Weights of a small GPT-style language model, trained from scratch on English Wikipedia: value embeddings.
Each number is 500 + 25 x the weight over its row's rms, rounded and kept within 0 to 999. Layers, rows and columns count from 0. Numbers have three digits each. The size before them is the row's rms in percent of the matrix's.

# layer 5 MLP down (transposed), 1024x256, rms 0.092, rows 402-451, columns 64-127
103:454524537476470550454521524508525523469489481551471521534515531529468502452502489471526504445471536470521507527510489493466520470510477470495468456487499521497476490466491500496499550520520518
109:477470499524493475524524527542487505507438499515510539499522509483507543491500498496543542511493484534483514485480489441485504458468529483462493473569480504509492517485481526496494496490515504
103:456472527468518507502496497508471510513487516493508493480476465475492490496480471504496499449506509467507491492538499531508511535497511462486454544491531504481481500497489507475495545523484486
107:522526473484541465455439502464497492529482516516487494495532463498514516486487474504521487437495532497515493491510497493490519484519480513490500512476491477508508505569535521522507492516454522
105:505484506494509520518507515493501492522559502461538469454481490504488551491507504483507510463547534489510539546475530560501513517496498526495556514523488465526526493507510483529526526496522488
103:486478508489485459507520494469490511527518492525514497471475490481473499456498491475488479448466515534477487487534530541505501519504530500515488537513465534506528538486499525417486507458454478
096:481523483506490497532492499534498500546472514545549455493494518483474509520469540482505479504513536461519452519470496467467512476494542500515488461464519503468516475503518510443484504517438484
099:474518532517533483495509544471472492477476509503505467507524539478500492531500503512498519469444498481431503498525516541486505522515532497505458467482491478505524513482516532545509522462496503
102:488538504472474465498496528545459484498477529482531487488496478481497500550537501509488501526470509522481520501501534556516448448532507480487497511482503519499511479511486544539472469466479472
101:512516478512503528516532478502493504451522532519510498505549490504544504563546486477522494478513489504481434529480499528530486495488505487556510424525506481524503512503453507506495501466496502
104:499516466501514469483523480471524474490479480532534545516505542499485498471475472487520479536510493478469502496495515496518518498450507495446494533495488513494478547513515511515569497483478503
093:465495521476486496509509518547506486489473482588524459473482504508507531493496494524459522436522479501481445488525483480472530574492491485518492477523473500509551449540483509520496508501512478
112:480520510487501516509524508536516530503461485575509478492505471519477502507496483523505523475542484472523513504496484521486518512469509530503433453507517474492463515526496507474491480504505475
100:510479479526465455510490531517451481524537488500482525493528485529512516503451524513491520553507501491524507500526466477486536490481531480515515526520482480464466502463471505501515499490506493
100:472530509487515518507489530480497522508538521480473510473513521505500490507494524521463524534572509498493497512537477460486480480472524517513456492517493489521499513462495501465475472480511482
100:573496515492541546493493516484493537492554500500453475499528504505483493518498534458460496490495536522484463471521508491514512490485474528497473496507495495497510473497475497531501498495503515
096:450486500477531517517462531546511518510501529512544490502535474494496498517517490452524445519501502510474488498509504494544441543476481532532540512487456493486516476483527533487487479483495484
102:506480507517510500484510551482496515481480531484479487517517485509472508506531494444513515510461525498539547505499534493461492544492490463479486488520462552480495504446486530532527496494510471
092:462451486504494494514525521497519527477509475498517494482521491524485522525502532478527480496576528468481497463474464475487531497509509510478509473556490466544498496509519456454471485504472522
095:515509483525519507532516477525507499548461492505459516500507510493525476503524508509518438489547516471475481472518464452504501483499530498484474549487470499526512513479543502481517498513476520
102:451583475481528537506513501484517502501532481450448458476477463474502487484527541533501523494482512521511507513504522513519470498467485510496518590500555498538488471505499510512516465521525502
099:518526499469483511461515534486469504469554509518533507451526517486497505476528504509497475509544494480543504470512449490541524489493533526505482501494498518513522515563508514482493501490483490
111:516464523507505523502453482461459470534502481499482486502503492475505482488495484505506485476534497496457535549510501474474497477482527525492543501536454495498493578465505470511547494495532499
099:483540529495472516518464523513502505476541521509490479513497477514481523532514543482498485486521548516495500533470527468527515510505525551504495507510528496480499499470504490480480452502491488
098:490520503515532515555449476472531479500470514484453484477481486488526485484514494490505501503473459528532482486501497507483519527515496510485502482478493475493498495527497516529469526498527543
105:509509524520489527445484554538478496488502491519499494519523525529505537463513526491548528512485542472493506497505482500519517500494529467472519519479511522452499488548490506514470497519479504
102:517475486500536488508476482478497536523513489531543493496425509509496492494501521463537504486492560469513457502444568514482476485512491487482471510484473508471552511525501495512490528496461469
094:487506525490497495558525467486547500454468522515523501532475511512523524485498507531485511447566489464504489485485457469497521496510499507468486496486476530537460525511484510492467464480478499
090:523490525509522465491510459496457497492448546495485570485520521508491508505476492554495492518540523509495530497488483541480528481544487490527498538535506497497548503515518527491493522554514458
103:501528501506531502541517495496472483545492477497486526492480507493514480461502476471548508488470510497506508477462541529475505512445506488536527552488492532506485521530508489532482466493465504
102:459504513541491505429502513517504478498490511532468502487521486508483482521509524477469521533490534557486498517520455496499493528531522504513502511503500516480491503487516507512455551502481522
092:506543486524509482499511500505511498487434568529514467496494502479487507477500482514509501499476452453480490509501488338490491509458554505537482495523504489513459496491524491502498508497506509
091:509497505499500568466523459533501511527476510503509459536476521494485526510505495475442465502481498502534429450477510492470518501497492514523455526482494479499459500468517504509526474518493526
048:514463439493492513519508499475514457465481514516482503489512487502481519501471520528518508490508489484505512541494500504514510520490518522537525548498503495471494459476462511532490505472509483
100:508535442511490459543502535475483514482446507525558480491493497500521458556508522539489509489515481509504527539487503455513517480456481545498521497493488482499510520490496473472519494498505481
096:500482483479512479525508507499503518476518505542516460467527512539523534492504478522503478491539496477479480486480488444464505509509510547467473492536485453476534490550524499539490525516493461
110:465486479520512507487532524542472491517476539514446516468516454506544472536531484470471504459460500512457514483508498516525429520504507489491507494485480499480477513502504498501515532511488457
092:501499484507481511468491498490507503493512532474543492515516495492510453510510497529470482499506503509507493506492458514522482494500501474475453487522528468536523481536516540471516499487485520
101:473515492496455485493504479495528499491479458481507515512512541481500521474537532490529513470474491522508487495550518520522554498530488476456498469560513504478525506455497519517517518499482453
112:495488492525545495485492483511526500528480539523465543483505425508503477544449522466554515506486472464509495503510546493536484513526488498478530480532555506467506490491467495496500524531503490
103:462495470515480502497500440519480516540481511471493518507521477505483494476489497508500472504499494518486485555487504483499467503503536515487500534508514493473470537507524497526484484511454487
102:424476505488517513493507518526515436515534520525461510505532495525501507532479490501508493565493493488526486496533511492508482495506489494524512505499481464480519484546514467522451480463494492
098:536500498483467496504521522472492519466501491480491488494551458478490488476523517482468500475501481527485497551481487504514512541498477503457502548510476471546497497529526499510501534474470519
103:489531516489490511500464508494476525506521515520466545489525512529486482499491504486510509505497484469530515468459528562566519526528493480503539468520512506539521500516521468472510490487503523
098:522486505511513513459517458477503482517494501493506476531487518533506499484512470486494470549530493500502512493497518501502495499520523446510478477494525508534471475441526488560517526508505493
104:470503553461481472481518519483495514447492497518498459489579490480549481498533513510484467536504501527478507481467487502529489499510464473485491467520595506492508514506485527519470506471479528
101:461498486507523479502512463510463516498490477483500542491529514532464547526506511526498465445480559460468499527536524540478522504494482546504485490548532503479532524506492534512527479508500521
109:517506468534497505502465524512512519478490479513483488485519513516512525537505501506514533549491488547478502487517506431516530520446488444495511510520484478516473489490505493517490475514532524
103:503560441491523435502503532528498531486483484535471527505510523518482505506459543521486517483493471506507460460492502492468541467490491453515509514504479497492525513492461561509523485513495514
105:505486516506494502548487519546508460512480522516494520514525515480499525456481475528516478480505551514502520475505534496484487494521558485462501484517492490497484465491493499535518491468452539
# layer 5 MLP up, 1024x256, rms 0.0972, rows 403-452, columns 64-127
114:510531470483518446562548513492494518542509467482469500524519483534505521530496486472523520482493489465518477475479509508476499494519555499501473452527494526510496490478483495484521530506555462
101:521544462479475517531519517494460514490512488494490463525503498501497533485434513522523569516505517458493485503470471523515474522499525516489498504486475526504520526502480503501459530528495507
102:506534482461499531507464541492537443523483467540532473515516443531533481504488467480525478464504521467505501532470516486507475481530491530511506501503462506518517458513515513558494489503525463
108:486525462498526503539472522542500484539553474444492501509516547490479513492462490516474536522519516493549482529521486487536495474501490526493531507464493462517504496478501498552479501493531481
106:547499481495516494475524493477510536534485487512530501450472509482524471476472511484458480451495506471492529516522490523476511459523533519510485509518493552495510496493476501490497492457514517
095:494502517461518493531459504558513534492505510517531482513484522520437484529534560519464498508513488515514517469491477499519466481562466491556531501470526485447545504469484463553458500518503474
091:480510475486522526490541534495521497510466521463476480477539543474499469502518535522505493492514495458467525481512530508446483483507472469487491522531473537472522511478509537538491507470528481
106:528523503538498477546516499513476525513504479504525490523469516514488508553517508476497500484511531482526538482505497500478495534508505481508461450501501476497531520501480516519499520497523478
103:481525507474464509491537512476532518555518484505494474544479472497497510559477507504527492534461499487506507493478466506541541528530464517507498485486493483516474512468452537518491501498515467
106:525513480455519454478512520483494478477469464500505493548526540549526483468462511493494446521501497520491495505524498498530532495532463534483520527522508484509506482484487509505517462478511451
094:525474530531514531509537540504523481533485533510491530491540509543531501530495486535487524489516495507488493536448541499477491519479524479477474499497486490501504490484502526471485501513503489
108:528498490533483485582477548539502483464507473506538501504507499516453526489465490487520503520483505512523521481480485505548497529500542516514512476511504474423497493538502463495511445479541454
100:477502471475479513478497539512506493461536516496505515548511489502491503517519498501506476485477494467489498498507504492513489510498460477504534510505537492488494492487505500526499470523484506
096:535515459479527517496447488548558525522514468490475460526547537503530464515487482561507517477498500507493496458460496497510504522464490541478536513511474495508502537506478507509532481457474509
100:494484522492545468487480490491495530449502466489480516535528516505485458457546519556482502475484473540490495475475540503533503483499505515495527524514568502520518487581514494550512437526508481
096:498508525516470463532489517532506518490497505495497555478482490510529475518512478514532447479510489493506517529497531497497479499474497519498505452530532530512512478498491500517470449508534481
097:490489502483520471563475511494524508507457516469520523494507534490489520519505538497537497500515491515506531506483515509482509461463494515510520487516494472481505482495479504497492500484466462
087:509474482513486549487478552496484518508506512492494489454513458491502475501504481519493507478498508519481503515504491502537538457471508517564489486504518534461518489498517479510501481479514492
095:480550505498549506557476519537521492499489495514503513440513519488469500516493500538499494460493508525517498492513509484503467491480492503493565437526499459487522490503493486507550533551488512
099:470521515473500541502489498487458497479503494445543502512484509460512521551500496538535479474508491443526470514501456521504530513508524452490556526502446493504482505522491520469553488498507472
095:489516510484515471448456520498492523514529492512492463442476562485483480489512496511501461499489458465535543470519479497545487490535492521513489502481515475480523508507509482472494487484542488
117:540519476476475512527465473519504513514508458447486498527465516481505515527542495535464482548497515480501463528484507487486526471516520491509515489467513507521524506486465496481510476487529510
100:513499482458552459503489522532518507442510495497479494455515546526501467485548456530523524497496516536485495457450520481535500484495524503498530498525498498492511541502463455519488536479499460
094:520530501507553508499488501501528490505464506448493562486554547493516452499511511498530539485522467487521490471469494477478517530538533494521500453511488461509516501514454485539471531534544500
104:507502503506528469483488504516494530469519519467506508501562522481476520547510495525517532500503497489528545482501453499478462484514500503510533472480459521434498549548486474493490493487507466
103:511487437536506476528489476564478503463500510468526523448491529532517504493497542520519525517491510505507497528490485512507474511509531506535473499522496491454523479507466484490523479516499502
095:560508484510497475565458560466452480474495519520525474534464492487526552498533537494483526526509477493511451531485492509502507512500518504525488527483507504465470510522486498494518469492513560
084:516493509563518490473509535494507474482465512508545538545465543544522526489476504493464502547511510480524530489475486476483547488493482545533504477488412551493496470489486530491466441478512500
099:542515470499495471492477537486480469522525488472520526509480532516471476508517491496493536474502484507565513515457532528496518511463563455593486524481498517467537504510485523481487440505493481
102:490465486492484470484475535542532485480535471524485501454514505504476535517451481521526542489477504523502502512494492486492498493515495508473497446472489517480518485553476520511446521485473478
095:515516483496499492536488554500510507517487510509532515491522475552461487519520515501486514525533501541477505501485506495522477498503505543551560493497500485477485518511489521478569481536473523
093:545440515518492512461468540474503508509476483497510523496500476478497489531489501512455488445495486540501471443483518503503496507502529489515533488481519464502496485498493468496492516512495516
048:536533468504547524566482517502482502500494483518522498496501506472455501504493495540487481499526468480501510506462482463499496487497489516567536474495533480509517522517501524481509467465501470
095:537517477476511456516474495477517509479488514521449444511558503493492461486519471491553503473512507537531522489456508524551558520511476520507505506514533492520556470452488503488511523505522491
105:467512525488581513490496510496536486483490483517497495509508521518501529490466514498474520509489516552496477450515502513520516478533469511518585487463527453479526499477443507528449505462469496
116:471487485498517525511504497503534501496510478513471483462518522489499473532461518521492523483487490526484537497483514501547480495460511471506495488477493507507535494495493501477494459503542431
093:497546495488530515482515520505502462509497489494511530506482532524529529495511527499499457480470481487473493540497516521501460495515523476486483502462511461513509504485512474493506515480484517
100:520468502513479508496475518489528519512537453502527506510533482474492521495484466490506519500527493481502504521546516504535546495559509499511474494513531463499517487528476516522516498501498448
110:485478518501498486504498506533529508500504500522496447518527526511524516520481523525493542548524477490493469499519512559548506497531476516513514453473527488481523483535454560493501490506507493
116:570491450504515512495465478524510517516461514433488503492512526493501487500518511521484469494505468510489458504443509475487478457470514531475499513524501475472516487536487484509509465449503459
098:487482516508482462509462554511562462494492515496521491518504541529514523476492506498458503531515502489489498537505476480536522499521528510514515488459506459486517480522464488475479451486530505
098:498530477547478506499502546511465485493510497465504539506499477480481499475478543563514514537496509449499488519482504494467505464517494487516512471485553543491493477459486512489555500489505513
098:483522478499480521528469473535472501532530512514521498508452528533453494504495538505477482476504489524506458479502465543496557478489558495495463509477517505503509517472489515546501484506499530
100:463500507473488463557496508517514478508570517498502475550477498516523521516500513555479483506525494447532486528501497509512505465521476524496515513472488492489512510477484560518539515469489471
100:499514441490511491512520522496511521458490486495509506466535553536511501517480533516514547503472496528473517521501500470519506487504524496512525479472481505482526475496458527514547523518524492
101:511482498455543488500484500500492556484492464477482491496531523529479528503493488525470456453510529458482483504502529516493519488471466523508495495541521478498523461457477489492513480479521516
108:460480490548510487522464477489485473485490494496450515509502502512524546518475471476536489559522494477487523495505469497522529500545494536490493486508465510441500495505512511498534477490507486
103:503487522476535481519489463511475520509475492504520472451537508506485481488480496545533517498505462506519509420474485521535531503552551503539515479480535455468567516540496476522450502491515502
106:525504501484483502479483544525518501496485492502478465512474524479512542459495518514512478518520518508490525467530492465516492454509512534493511474497493487483553501542503510514506506459513515
101:488519510514522488518484446517471547522496494497532489519502508510465509530501563510541513466512524528467464511489525505543455473464526495498498469506512522477561526528502527503494483534511484